Weights of a small GPT-style language model, trained from scratch on English Wikipedia.
Architecture: rotary positions, normalized queries and keys, capped logits.
Each number is 500 + 40 x the weight over its row's rms, rounded and kept within 0 to 999. Layers, rows and columns count from 0. Numbers have three digits each. The size before them is the row's rms in percent of the matrix's.

# up: layer 6 MLP up, 1024x256, rms 0.219, rows 836-882, columns 64-127
# down: layer 6 MLP down (transposed), 1024x256, rms 0.23, rows 836-881, columns 64-127
up836 090:496569471455481499528530518445548496489528455524521449537466498458553515441475483562479538517552517463540403486534569449507538616523511542487609534511493433454388480524534548495522506539496501
down836 082:528521522577427447490496522447478494475452515532451554526502535470537463488468489452534498501470514517453433492516529547506521537462595516524436483521514468474475455545578508423437492566530497
up837 094:506518538501539471449503513516502429556446490498599474584581567456464471503506532519455498478486554595453429425567532421539469495464411436440491531485528496496482556482525501522496569477392428
down837 090:522516490566500458444465549532421510541508513438603501508451497518458523570533496507435489525426486560476481527479464512543461510495463459469465442496497474484431459482505473569456509468456448
up838 112:505500551503468535505426510493433525528500484486448483545507498427406568481509511529577471480528557477518561512510419533462540533554449528409436520490502495478487450521436516499514469464500449
down838 104:462528589579463476497498474517482516588498518516459544485451510594454480446503490484473552504438542466456491478502499520520436480515500535511472477529554485536489522520504456530508475479446464
up839 103:482511516515467536549484502467484532487488477586480493456492514464539503483580485483507557549531478518511498475512481504541514506505486470596425519551550519533556533497515515498453571513512494
down839 094:527520578479500478558457508458411497501482521421525418518504526507475477590529546449531621528469505487509521422482441558534500483471494506539429516412483546518586444529560547476443418560504580
up840 099:483492468460457568554445512539462445458553416580507526479427567540505539465479476438499526448560545491484510508525483463459493515521511414384571446499526571573501482486497542490458494530461470
down840 101:501503473445488481509566487488516525469493481525503463493530420471490504541475508489512508504527446501491520499503506561520534546475497466577524579486470509495488476533463504519426533542518547
up841 085:404566518447449504396490591484485542494501527430486485416462547506544448519545506542497463510478436495483506486526584510485462504447497511455479528534516485502413536442502481442509566544495511
down841 081:474581502459608522521566494446479454512468523524467458505531440535456526479497429555491436501527520501488517495489586491483463538485533508480464453503507527467498577492459447483469532526427490
up842 100:481469500451537550508512488516546475477473490458455502431529490556596400574496446520517540539562514518514551506477486529553500537642498519503504463454592475515511481479454507447515530523515510
down842 101:521507471473566503552511480496493528579571526469476518477499456510517505508527523540511523523524535530475484499461553463507501544540494485438480469439544562497446454472438556447536419476510506
up843 099:514531504469488529466565474545438439543510552499555504516490506554538442500428478476544539456445547438482519492520512549421496488555523469496496521521520434492556493492518434438512620434525515
down843 100:470546492458470507505477495471560459550471561482522506452478478535515527487490490470505552510529453492594489548580525567523523486481491472454534560458464500534540506524489525463476515468518486
up844 095:466446430473479490486476449445528431537543506504566418560449525408526490490531495523509533490583453545439497496498411503450567540512473528453459524519471469475517524477510462451512523421384483
down844 110:514467483484573512499538477529483528581497548454492432508443621475445560450481518454481483483552512498484513529532482528515554472458517521517398526425499511463558519511460455523483448421418484
up845 091:474488573508529566538462442460421504509504495498526492432494488460589571405587531487443523569554434524453483491435532492448531523468534559551450531590488462445528500547530496527469478532569467
down845 099:502470440493448506500511514509507459552520510483529514440522530554504489445454453480518436491443511531544426511476506555600486501455494493538493543530560528537532530471431506569465548545545479
up846 112:423524485456516487528480551560499427410507495506484488529443516548516439488539492484465485536519478418470520441479489510431504530464494446530449498510532561528479483537484512459585534442489479
down846 111:532488495556479458470615542456543475473605601522519510493529527505545481525437473534554479459458507502506519489514518536517504535572519475533433572515500517463490518556471444565400494575505478
up847 096:472519564463421523481485449568505536430485419536457462454530458510609500486478456495444494451530484411509540494443478550480442496538520501495477494468521436527545492542418548459486544524433527
down847 097:415455487500514416475577495524496470435502485468475475499453532520534501522515474515536480557480491498499530568581512500541513524402500492492478517450465469480498460517526512491523555518530465
up848 099:493470447495444517537555487510510515448524500433487475564478456484526482535490597571505595475477567504538427559553471553463516483461538501488475645496462479489451458445521532474544544467497545
down848 098:479539517465565514470451437516402486559408484614496511540462536487539471488489446458553509506528476538467546536498554504409563478600450458489532489487507468539438547485516485451468462452454479
up849 094:511475487499434531525480476493458465534486477493482476425503486456579477417491530553455496604499452476574541443515495477465446486527512556516558419470503400475458460443537491485494483473518482
down849 093:457489422467489552524488472509466472536495531496538565468516427525458527538493541475522495487540488511564452512510489551498554455556505532448541490505473498539468549457513513544529494424516536
up850 097:460489561536458533436514547496495483565480536478528468452492556481566523446551504524543495508519416536496460516503512511481485528474459514551568523545533480557490551459432490478556462516460557
down850 106:518488479523616467469497531515472471482558512542493469572479514477460552529397429495478483488453521514450493556487531614466512474545560511462520499532500498574567490539500559488529447522473502
up851 101:536504465485456582440528500515575557518499467459434538479496477471602526585522519541547492508515504443437450454419472482457502457447465533499478542523505448571547535539496573507484489457497482
down851 101:542423504535575539494489504522565478458529547546434532508507473524505627496526538467524433517506547478531576529541399531526496473453464451430465540535532570542488475501537497523538556543472555
up852 095:465514423465513518480494521490515494555508481490511546454540458486450482553488536514500457457510482514418482501475501526498564425427500577569504429419476468563495518458455457397453549524519473
down852 102:534507517456541436502565520545598454512479527450515464503429509496498469483522478507500479485453526478584547504546453459503515466419444451576484564446537564561466484472521508483487460582526510
up853 096:519469474469483484569459502498472446458459509528497492466536436505511513510490519495542469505445563486518488530512466478482534386502496475531503534457500424517489463423453560498571475550502469
down853 101:496520515471461471537422523533491482554514518521478532483398465519484436470452548542543584522495483487472497474571495467506472513513433431518466502586455482483431563473489555447520602518451491
up854 093:461554494492500541549454514468482483480540475464499534540499463505476470591472484491554543495465493532526464465514410466412499482471481498491552475489451494517494601468514460516529523527499434
down854 084:529559503559423493516566474485517548516500501508465446445582545502492470502479492501502445510512551470505484553483452442532460454470512520461408460476492558510556476532511466506397479530514470
up855 094:511492457517519512495448476463454448527524476550598468544508539503537483427456432497526450531558495558513588444528429534503451518418519485447494508486503462582542489465459443498486472537562546
down855 095:479506566515510492487508443481463479543515493551537517525483490511519508506511540461401533497479489473511513476457440562521484467541481489508436410540508455454511531557453454513408469542444544
up856 104:492532616543495593572440496558528542561511487510545521478536489530468452500516476585432533445509475480484479475482508530487570523535516451494488520549422554488479515576523463562579527592488495
down856 111:506459510563486543523499492514555483519523567491547506539575492504524394562493468581472461430532491529537454473554367513567569527510559474489457535489499552463460478594488495476542510420512503
up857 113:495520461539522519529478481567510500512452575564491436460512523452513587556503495484451573493525482521479443482533474470549540498538481440482477491407448537499527556470563453467440512518447417
down857 110:491459534446507475577562464530470493542495525497538434521552497581508548544547555499504533559500511515516480558454470527533445519478514407501491469454503565543483542525435423459477504452482543
up858 105:482429577491435531464431395465449477463507531390489540517538408513547500572503472563445505523478539517531578482492464424559478495523577485448514559549525473495480522559444511512521526446578504
down858 107:474557562599555515542429496530548559454524527472442498440464447553492523488527534494533512515502395598534467518408486409509504543460509521477477549506482502506471507472413535428518522513476520
up859 103:483498442526474436550500510486532544503509526414565446493417475478501453527523530501448501462557472537560515413484440444453542511510489590476501519479494484474511504395506538452522472457568478
down859 103:487507446533469524427579525519507524577531451497465518447534558497473494590516511455503554500538531452538465509515471539573539527504504495536554456517511471467511481513490545491512544512495485
up860 100:475501428490429558459470474427481459431539437476550476509574547537553485586507507514489517476570445608549500444485462423432470493497555485520512500487457433471496562510588517490434474526589472
down860 101:428440515487453537522549454504508396547477482451471473468468520516468460489499482565510530526523511478560423482496474462518535507450407482441508497461548475532516528546472517502535457487530543
up861 095:528486566554485569478561466519549441551476570534529482493559556456505454465495494500482424510387552433425400531439425504524475450477495513560509433525463531519444495497514484499510509497458541
down861 100:458435527472500495450491531558534481543461502509446517427496412515542505476524474456491528427461439533547496552477551477532490471497552511470509601541516488522534464483469477485510493562489572
up862 094:458428460459536510529422446478470494459418501429547498514626468468498518507507486515495374496421586459524579444513437510449438575456496524478523487529532551501467532502486567506520540477540463
down862 095:549574458540527493469466417461388475513423515530566473480516476503532519551499555455480523456451459558552570483545529458475536478458543481516528487459514481498512518524545523495475495475500432
up863 100:488482508474467507536514445499511462487533466479522508515513509448453473528579560479468545522503556541518483460570536476487521528483500467531540482440490513529505520509540515472473555512565500
down863 102:493431542566495544508474453540490499462461510400512438499501528481449475431456520422534443491486517503487564564567433447525510529515499504493527627507533524508481506457537548470543510531581543
up864 101:444467476524398520531481524500512476452519514435535525513467477505447392498504527525461474520510457533475490549529463495456537488520506515545459504484444450500489521528512532530490591512526450
down864 103:515499522509544554468539424490415505485464546507477566525642443516461560500552566474474472520551493489464550473525497521550526505491489472484504525496557538561469588492440511553628481496514442
up865 095:536460537477509515530490541535439411463523398478486467551583471489538515534494517482467465540600513504454460566529539516506546470382479484529474496507490520505513580488582531473548468501452584
down865 101:540481518496458537479515542468510480523564456448557477565541479527547506467488445515454523471493533475381461536465579485556473444469500513479513486438486451572537450451480534589514527469499531
up866 099:521491418414521482542426497478426524538536489500539475472448477508492504542437507512557562491542563586498539554475455531486446499455477532485432471445541446490533528448495458438587490474550484
down866 100:492515528534474483557520485515554454518518593540474445512523488511442527505527518479479461504538484458466526506489523443557539522485515542470501436519469473536530488476478513509514412476486490
up867 107:540490645412480490442494477465530479486552591502565505472447450523513475483498511504514489516588580449509547488538493557523532460505508538524492507511469476477493532467485494520491421529510484
down867 109:437503525625505496519455465465480480456514523511561510540547461502423424485491491546511521503485479510464496537557497536525480568529488481536502571505450500604496500469443489496462524455509472
up868 096:484478511462519499538463451433526551435512498595532507494502502512488486569502490462437500494491553449580481507475448402484545471485507475464449566483539521514477545511509478526460553549454470
down868 102:495533448567468483477468485561461473547485418525461512443494500476547442493497577506481522490552525485477441461436439523474498448518485466432494538545498576492544506523512458480496423520499503
up869 105:552527469448433504565461556509554535547515496483489518450550417509531510487468528522541492517487528531454452542519441454401561499485448464448518511491502456534465526511572450491567564520543449
down869 101:511508517506524478463528547429503441519442431527499372431496422445462504539473525554452539517422559492486475512573430448463481467552462558511559485537493558511515520452494477512526541480511538
up870 094:510548535563547515505499537485528462447594572532527499509592561543484463496477490540552465463514521494456539522553475442540519529541516504538494504481515577504542538547493492449502518463556467
down870 090:503471538450451517487513513530540436595510536505538491498504429494436547484427520530492568532506451465491464539481523505480463523487438472521566431504532505457548410466537501528473490520467465
up871 122:455549529525493453451491506518501506541573509460528521481472454518550558451444534441476486454543518531504514486476461473501518528490495481509443478544533531470503493460501464497505504502521439
down871 083:557516500536455577457554516497417524473467571479449540561496504528481505471449422557540490448481506527531458505442513522507435546484510508580522483517535517533484502493520523529472482497470484
up872 098:531502504519520479471504456496544511469517506474469524508508491450544492497496512466413477540508544479577500467511537538526483438523425505497537523501483464516483377465563538506534511506531559
down872 101:421517413474496538538532545552449418486404447429547509543482517551444539469443563434544437520526494516521487453519560538452428552476460495465431549495525549497551520500478488455463446511537532
up873 088:550485498535488597515514614542498582456536503527488527480464491536494473472554491520510464481472489561518471504513528570517444534499585506506515511565370533555545527484496519490463565494488442
down873 090:523522576456456491502491445452468514577493501475525567497581563519509482568448538528507477528451497420477496423489551528517583497549541485509462535532484473485500495505574470468445469459396542
up874 092:545426475423561518512531509493493529523501517520494569462466428483495515493459463502496531491567491453530535448553444479490485515460530437460566513482506564438521565482540508477570530531514507
down874 097:561525553526501499476501495493500458441470491492457505554461466505485500501471450505546469539448505474528502455549484447421472580503525540465482507519487462521504508470489412506429501483480468
up875 101:505529545496457479444457572520441487597483458508555537512499489453457559467477444499535536494471533554502498525543462531449451443492496535452484537587486468523558517483520530451542421443460498
down875 100:496541526517435423474478551462528458484532483556459486478559457455461487455477513530444430468437479487542526454486448388532430504461479511462499491522559543507554475464476480546471550491494547
up876 098:540481486438491438447442583497478536541480452503561490465529487531503506463512491503494450506527546518483572487443497505445419510512463551560472528525481469562543485535507508474526522502502421
down876 100:479498413519591500451481490459497518570529576491571496490489517506502540494482492524523539546447568544460473506444505517501503552453446543507519536559519473450521509493473575467498473514427448
up877 109:526427562470476505474486413464428487511550452567498554585494547511522458543457581534480456469545511484432417491501461557467483506510545424464476496453528496500463478490613513515430586403501495
down877 103:482475546517531524545483503493466496608498537469501519439564553499510532519490547502419525576524515502499514475536429435535526541463566460405520575539515476468424534463495548553548461470587550
up878 106:531513507445484548494521520498516490526548547565445485484572475524463472490483514467566524454504539481549502380507607493446507599416531508518490464567492440554510495485516513508533507459515519
down878 107:552478520506469460492601513544591532464524497511516535544519586540574472500446533546468485524426468478447463498535462566514525499450493526469445476540489485472460530485483480567447456497460535
up879 085:529550490479467421529554425510544434489478490542544513536477417545559510439470543495561497478532510557525447523531475511441482512488463484499521478505430456402457476509474471423485479536547522
down879 082:578478511469471526466449524506478466512555496485481519493497502511474475517599496477506545483481527484469512472559503538413456516497503522569480512534574461578499499487514562538509441440514438
up880 093:588484539526493479506519452511451540527499491483462398493469477529506543456470520502566466469481533457515481505526508469461543545485490489472554452491512388565462483465566502522529492486516507
down880 086:525505510478510470506427579492554452534537492429535501450496485517506521504586460527484508532505587558476513509481486526510434509505484515497529465525460459468494594509486440589525541449500466
up881 113:572472500481405484456511466457523532456491469592432523460585436456480537445570537480566515459492520508482470467481483568532576521439493467515592398541523457541479480511513460502520482427591509
down881 108:527512446557493488522472432540556548509531446487429486548402484505465479508521526426539546432527492473439507582461505589548457531457545529428529492498503553478558514487450421521436524534552514
up882 098:459432543478502483518508491495448495499458477512536553490467456499448498470520485493470547518462443544467495469487509540466532523477519506567412501502567498525529509474507539509581502523523492